From a checkpoint of a small transformer trained on Wikipedia.
Architecture: RMSNorm before each block, rotary positions, biases on query, key and value.
Training: a variant of Adam for these matrices, 769M tokens.
Each number is 50 + 10 x the weight over its row's rms, rounded and kept within 0 to 99. Layers, rows and columns count from 0. The size before them is the row's rms in percent of the matrix's.

# gate: layer 7 MLP gate, 1344x512, rms 0.0182, rows 799-829, columns 160-191
# up: layer 7 MLP up, 1344x512, rms 0.0188, rows 799-829, columns 160-191
# down: layer 7 MLP down (transposed), 1344x512, rms 0.0166, rows 799-829, columns 160-191
gate799 109:63 61 55 54 56 45 52 38 68 60 39 61 50 56 55 55 77 55 32 51 52 51 65 46 48 49 65 55 51 35 46 64
up799 107:55 44 37 62 62 55 66 43 42 46 33 36 66 48 42 51 41 48 62 34 45 50 30 30 39 64 49 62 57 45 67 42
down799 110:53 35 50 58 38 47 35 50 52 36 59 58 35 45 35 53 36 44 40 50 57 52 63 53 60 50 66 58 51 51 46 43
gate800 107:46 37 58 51 56 51 44 55 44 46 55 45 63 50 64 45 58 52 45 53 41 61 46 40 44 56 50 42 47 49 53 38
up800 103:49 55 50 38 40 64 46 52 31 62 35 60 48 58 53 50 57 62 41 58 38 46 49 51 69 60 56 64 48 29 75 40
down800 108:43 50 52 65 58 32 38 52 59 45 39 54 53 52 43 63 49 46 29 57 51 62 66 49 54 40 44 47 41 52 38 44
gate801 097:44 61 56 52 55 56 50 44 62 57 44 57 71 56 43 59 54 36 34 60 61 34 58 49 61 41 49 50 69 58 58 47
up801 092:50 56 62 56 63 53 38 40 42 53 57 53 33 43 37 49 54 28 56 41 41 55 46 64 64 47 30 55 28 31 34 34
down801 096:48 40 28 48 43 52 39 69 41 41 45 41 46 58 69 58 56 54 48 67 52 60 62 46 47 61 41 48 54 55 32 48
gate802 107:54 39 43 42 51 54 18 50 49 39 40 73 49 53 43 50 40 57 56 49 57 49 61 54 35 60 46 54 63 52 51 39
up802 110:36 46 54 28 37 58 39 43 61 53 48 51 56 48 56 40 52 54 60 51 68 54 71 30 67 40 45 47 54 47 55 45
down802 110:76 46 61 58 50 65 68 47 56 47 55 50 49 46 24 57 48 38 61 57 55 61 50 33 56 38 49 44 54 55 62 54
gate803 101:51 54 42 45 36 56 51 57 34 47 33 46 64 58 60 55 39 59 60 51 53 64 60 37 56 55 54 44 39 54 46 50
up803 097:70 59 61 34 38 38 38 48 62 51 38 50 56 48 29 57 56 54 45 63 47 67 50 49 64 41 61 68 56 47 69 43
down803 100:56 58 47 50 48 34 55 49 43 52 40 65 48 52 38 55 46 45 79 41 49 41 47 57 49 53 56 55 41 62 50 53
gate804 097:40 42 45 54 50 62 47 39 63 57 53 56 64 46 51 57 36 47 53 39 38 66 39 55 59 49 62 44 41 56 34 61
up804 093:42 58 41 64 54 42 45 48 54 60 48 46 39 48 35 47 54 33 44 40 55 49 39 50 34 58 41 66 56 55 49 47
down804 096:44 48 51 47 52 54 50 48 52 52 41 39 68 43 55 38 49 45 60 43 54 53 54 53 69 46 49 29 59 49 41 53
gate805 089:48 49 45 33 55 51 49 68 39 56 52 41 45 52 36 60 59 30 53 42 64 55 66 52 58 46 32 35 57 49 28 52
up805 093:57 49 68 51 39 66 63 45 61 37 64 54 54 65 71 45 41 47 52 38 53 64 36 44 50 45 44 56 37 51 62 61
down805 092:42 38 51 54 45 38 50 57 58 47 41 45 63 71 42 54 41 37 52 49 53 52 53 55 63 40 40 45 52 35 45 51
gate806 097:52 36 62 56 53 42 49 61 56 53 57 53 49 52 46 37 57 51 46 46 63 56 56 62 41 52 21 49 47 45 60 47
up806 098:42 45 51 60 47 48 52 54 59 46 52 47 51 53 57 55 50 35 41 36 58 35 39 52 30 53 47 45 50 47 54 49
down806 098:49 56 70 42 57 58 61 42 45 61 43 69 58 60 50 64 58 47 70 19 36 46 54 53 54 23 62 41 50 54 45 69
gate807 101:44 24 45 57 61 50 46 47 41 48 59 48 60 43 64 46 55 56 31 55 45 48 52 46 53 60 58 47 54 43 52 44
up807 095:36 42 35 47 67 51 49 53 56 46 49 58 45 60 45 55 29 46 37 52 52 45 65 58 43 52 45 54 50 47 54 55
down807 100:36 50 57 60 41 52 53 51 48 51 48 49 51 41 65 46 69 50 65 39 48 46 46 46 54 31 55 35 57 54 47 39
gate808 098:52 46 52 44 61 58 44 44 25 46 60 67 47 57 36 52 29 55 52 46 47 41 43 66 58 68 51 41 31 38 70 53
up808 094:45 54 41 62 21 49 65 46 52 50 48 54 68 46 44 65 45 62 54 41 51 64 40 51 38 58 63 57 53 49 53 53
down808 098:61 44 47 55 74 45 39 56 43 50 65 50 49 56 49 35 61 65 39 47 56 60 44 50 79 60 61 40 35 50 58 37
gate809 104:41 71 53 55 63 61 57 41 34 45 58 34 50 46 66 46 67 51 54 50 49 46 29 46 52 49 29 63 60 64 67 66
up809 102:35 47 53 50 58 36 68 31 51 29 47 47 58 58 48 60 47 79 43 47 61 58 51 55 43 39 50 56 75 34 59 55
down809 102:58 42 41 55 33 62 48 33 69 49 42 60 39 49 49 39 48 41 49 49 57 63 66 34 50 50 56 50 43 52 50 51
gate810 103:51 54 60 56 61 28 45 40 61 42 53 48 62 65 29 49 49 38 53 42 47 48 52 46 68 55 46 54 42 60 49 44
up810 106:25 32 32 62 69 62 61 37 49 41 71 51 62 54 54 64 53 43 48 51 47 53 62 59 47 54 48 49 54 35 53 50
down810 108:48 26 50 58 58 46 53 42 41 45 55 32 51 55 33 47 48 46 63 53 46 53 31 45 65 66 43 45 65 56 38 52
gate811 104:54 46 42 49 66 66 47 59 42 55 57 48 50 68 61 49 46 61 43 47 72 61 39 58 58 56 50 47 36 44 57 60
up811 101:42 49 48 57 55 50 43 48 68 41 54 48 58 51 32 49 51 35 53 37 56 61 56 62 65 35 48 41 51 43 64 38
down811 103:69 51 43 40 52 47 67 38 45 55 37 50 59 44 56 34 71 55 56 57 46 55 43 53 49 50 57 41 45 58 43 58
gate812 101:43 50 55 54 45 53 53 54 47 47 64 63 43 58 33 43 67 53 37 42 51 54 54 54 55 52 49 55 41 51 48 39
up812 113:55 45 59 40 54 44 55 51 50 49 53 49 68 58 29 45 49 47 57 55 69 52 60 47 47 61 45 45 44 42 33 47
down812 109:48 60 67 53 68 52 37 47 39 40 30 56 56 38 57 51 46 47 70 44 66 49 44 66 48 57 31 42 43 46 41 56
gate813 097:31 48 63 42 43 46 48 58 41 52 72 45 50 37 42 36 36 73 47 55 48 32 56 47 37 40 43 38 36 66 54 64
up813 092:53 49 53 73 69 50 33 38 40 20 53 48 35 58 52 47 60 60 50 33 61 41 47 39 73 30 62 47 52 56 40 54
down813 094:38 48 51 40 23 57 52 37 42 61 59 46 36 36 37 57 37 52 61 39 55 57 52 52 39 31 50 47 37 43 33 61
gate814 113:48 60 62 40 45 55 51 66 49 62 40 37 33 48 51 30 66 44 64 45 48 36 41 49 35 48 51 43 49 49 65 52
up814 107:40 67 58 35 55 37 37 52 59 47 28 50 41 50 45 54 46 58 48 53 39 39 56 66 54 49 54 55 49 56 55 59
down814 107:64 53 53 58 54 50 51 45 53 60 48 44 58 74 30 42 39 51 62 45 54 47 56 48 54 47 45 45 46 37 42 69
gate815 096:60 38 36 52 21 59 59 58 41 50 57 51 44 45 37 50 43 32 53 59 60 35 51 50 33 56 35 66 58 41 55 35
up815 087:51 50 56 54 49 31 47 57 65 58 44 60 58 29 62 46 43 55 57 41 58 54 48 62 59 55 57 54 35 48 45 48
down815 092:55 57 46 66 52 63 50 41 49 54 53 44 42 54 51 53 50 44 55 60 31 51 50 51 63 35 53 46 59 48 55 44
gate816 099:65 48 72 57 55 50 32 50 78 67 38 72 46 51 54 56 38 70 42 37 60 48 49 45 62 54 49 65 51 49 47 43
up816 105:47 60 30 38 60 70 55 66 33 49 61 58 59 54 51 50 64 38 49 66 38 62 44 42 40 43 51 54 65 48 54 40
down816 097:57 45 60 43 48 41 54 50 92 72 27 59 54 76 53 59 30 54 29 49 46 53 69 45 61 53 47 50 49 60 54 43
gate817 107:60 53 55 49 43 50 53 45 36 57 44 45 52 45 32 49 33 64 55 54 38 49 57 45 53 61 43 44 52 59 57 37
up817 101:61 54 72 69 48 51 62 51 69 46 60 31 40 45 34 44 55 39 22 40 48 59 62 54 55 65 52 54 54 44 45 68
down817 105:38 65 61 42 42 62 42 65 58 61 69 45 34 42 45 28 45 51 41 58 33 48 58 55 58 40 40 39 49 30 61 48
gate818 093:57 61 53 40 73 52 37 27 37 34 63 54 51 43 46 56 40 65 49 49 57 40 50 56 53 53 49 52 74 55 41 52
up818 093:54 63 40 48 57 42 50 49 44 52 79 38 48 48 65 51 53 43 57 39 60 59 68 44 55 54 45 46 48 73 46 52
down818 098:57 58 54 47 55 51 39 52 47 38 56 59 57 45 38 47 47 50 44 62 46 53 52 52 54 64 51 61 42 51 28 65
gate819 101:52 61 43 28 45 55 49 45 48 44 56 64 54 52 48 60 59 55 68 52 42 40 44 43 56 41 59 63 38 61 54 52
up819 113:63 63 67 35 44 42 49 44 67 49 41 38 33 53 48 40 52 41 45 44 62 53 58 54 52 41 46 39 49 35 47 47
down819 108:40 58 41 41 60 49 43 48 56 50 59 49 69 56 61 47 54 57 33 62 55 60 54 49 58 52 55 39 55 55 39 39
gate820 107:54 39 33 66 40 51 53 65 43 56 45 51 48 50 50 33 66 46 30 32 56 51 51 40 34 48 61 52 65 46 47 59
up820 098:40 44 38 38 60 41 52 45 31 47 57 08 71 47 66 63 45 42 64 39 56 47 50 48 55 58 47 28 64 42 58 47
down820 100:49 46 59 68 50 55 54 51 60 68 60 58 56 58 44 42 50 44 42 35 46 64 52 41 39 53 49 44 47 39 57 57
gate821 092:51 36 45 56 63 37 45 43 51 44 45 37 51 64 42 54 56 51 46 40 56 52 53 59 56 41 49 56 58 55 62 58
up821 093:37 55 52 44 34 68 52 49 39 46 44 42 60 50 43 47 45 35 49 41 62 44 56 54 35 42 45 55 24 42 31 53
down821 096:53 51 37 71 61 46 52 66 32 46 49 65 45 50 44 60 53 42 42 54 47 57 64 61 56 54 52 38 57 47 81 51
gate822 104:51 45 39 64 52 51 62 58 51 57 28 44 62 48 53 56 47 53 54 50 23 51 65 54 45 35 58 59 49 60 65 51
up822 104:50 31 46 51 64 48 25 57 50 39 55 49 44 57 21 48 54 35 53 48 47 36 47 49 38 52 58 50 45 56 56 48
down822 105:45 50 55 55 51 46 61 68 37 58 56 41 68 51 56 45 52 31 59 51 50 59 47 48 25 45 55 41 44 40 47 52
gate823 096:38 51 64 50 66 38 53 66 38 28 55 45 54 50 46 68 56 50 46 67 50 42 45 46 39 41 57 34 63 61 78 51
up823 102:38 70 33 48 47 45 52 74 43 40 48 37 47 62 62 57 37 48 43 58 44 46 53 32 45 40 63 41 67 56 70 65
down823 099:62 47 40 50 35 43 42 53 54 36 43 31 41 36 60 62 33 51 58 62 52 66 34 47 44 59 39 62 44 60 31 58
gate824 101:51 55 43 45 48 43 49 62 66 40 72 38 60 50 53 39 50 47 43 21 62 56 77 42 50 40 51 62 40 46 60 53
up824 098:61 47 55 36 46 40 55 31 59 65 62 52 57 58 39 67 38 54 40 37 60 31 58 41 46 51 66 44 54 55 59 58
down824 102:43 62 53 58 39 39 52 44 60 37 62 49 74 35 49 46 36 52 36 57 47 53 47 57 60 41 58 36 60 55 67 39
gate825 094:43 39 55 39 62 65 43 54 35 42 66 54 52 40 42 48 48 43 44 42 55 42 58 37 57 38 35 66 65 58 59 41
up825 097:61 37 56 48 68 35 26 49 41 44 53 45 54 49 46 63 34 53 43 43 57 47 46 50 58 44 41 64 51 46 37 24
down825 094:51 43 56 68 56 48 60 45 34 41 43 17 54 59 55 40 49 59 54 58 39 43 35 44 54 53 55 51 55 49 29 44
gate826 098:46 50 57 65 74 66 52 41 55 35 58 50 44 45 59 64 50 31 49 58 45 48 57 57 40 39 56 51 53 47 52 69
up826 093:53 55 57 33 52 45 49 56 55 54 62 55 52 50 57 39 35 50 42 56 67 53 58 51 44 62 48 45 65 45 52 44
down826 097:62 61 64 46 61 49 49 53 40 42 58 45 46 44 50 66 62 44 55 71 56 42 38 56 45 49 34 44 47 51 39 60
gate827 095:46 46 51 26 50 52 35 50 54 49 52 55 63 45 60 61 50 57 53 55 57 55 54 48 47 46 52 60 53 52 52 39
up827 095:46 48 55 52 52 48 61 52 48 57 67 52 40 40 36 64 32 41 53 61 38 66 51 40 45 66 69 38 42 53 46 53
down827 096:56 49 40 54 39 53 54 42 50 70 50 73 31 61 48 39 53 36 43 47 47 53 52 55 44 58 51 64 44 49 67 61
gate828 099:48 48 42 64 53 46 42 41 39 69 36 60 54 56 50 63 43 50 66 50 52 60 66 48 53 47 58 48 64 51 40 37
up828 104:39 47 62 57 52 43 62 58 52 53 47 38 52 57 40 51 51 44 44 55 49 56 55 57 40 42 49 52 43 50 65 53
down828 102:58 50 55 53 57 48 55 37 43 50 46 53 58 58 51 35 47 58 58 51 66 53 49 49 47 54 63 52 62 58 63 55
gate829 097:37 32 44 63 60 70 34 69 51 43 36 54 61 50 37 55 49 46 52 51 61 54 35 59 48 53 53 58 41 45 69 48
up829 094:54 73 41 53 35 37 37 42 51 39 14 37 48 54 33 51 42 36 49 37 44 27 47 47 50 44 44 67 66 55 58 65
down829 097:57 33 50 59 45 34 51 62 55 43 62 60 55 31 74 45 74 48 54 78 65 75 50 54 43 50 42 43 59 62 49 52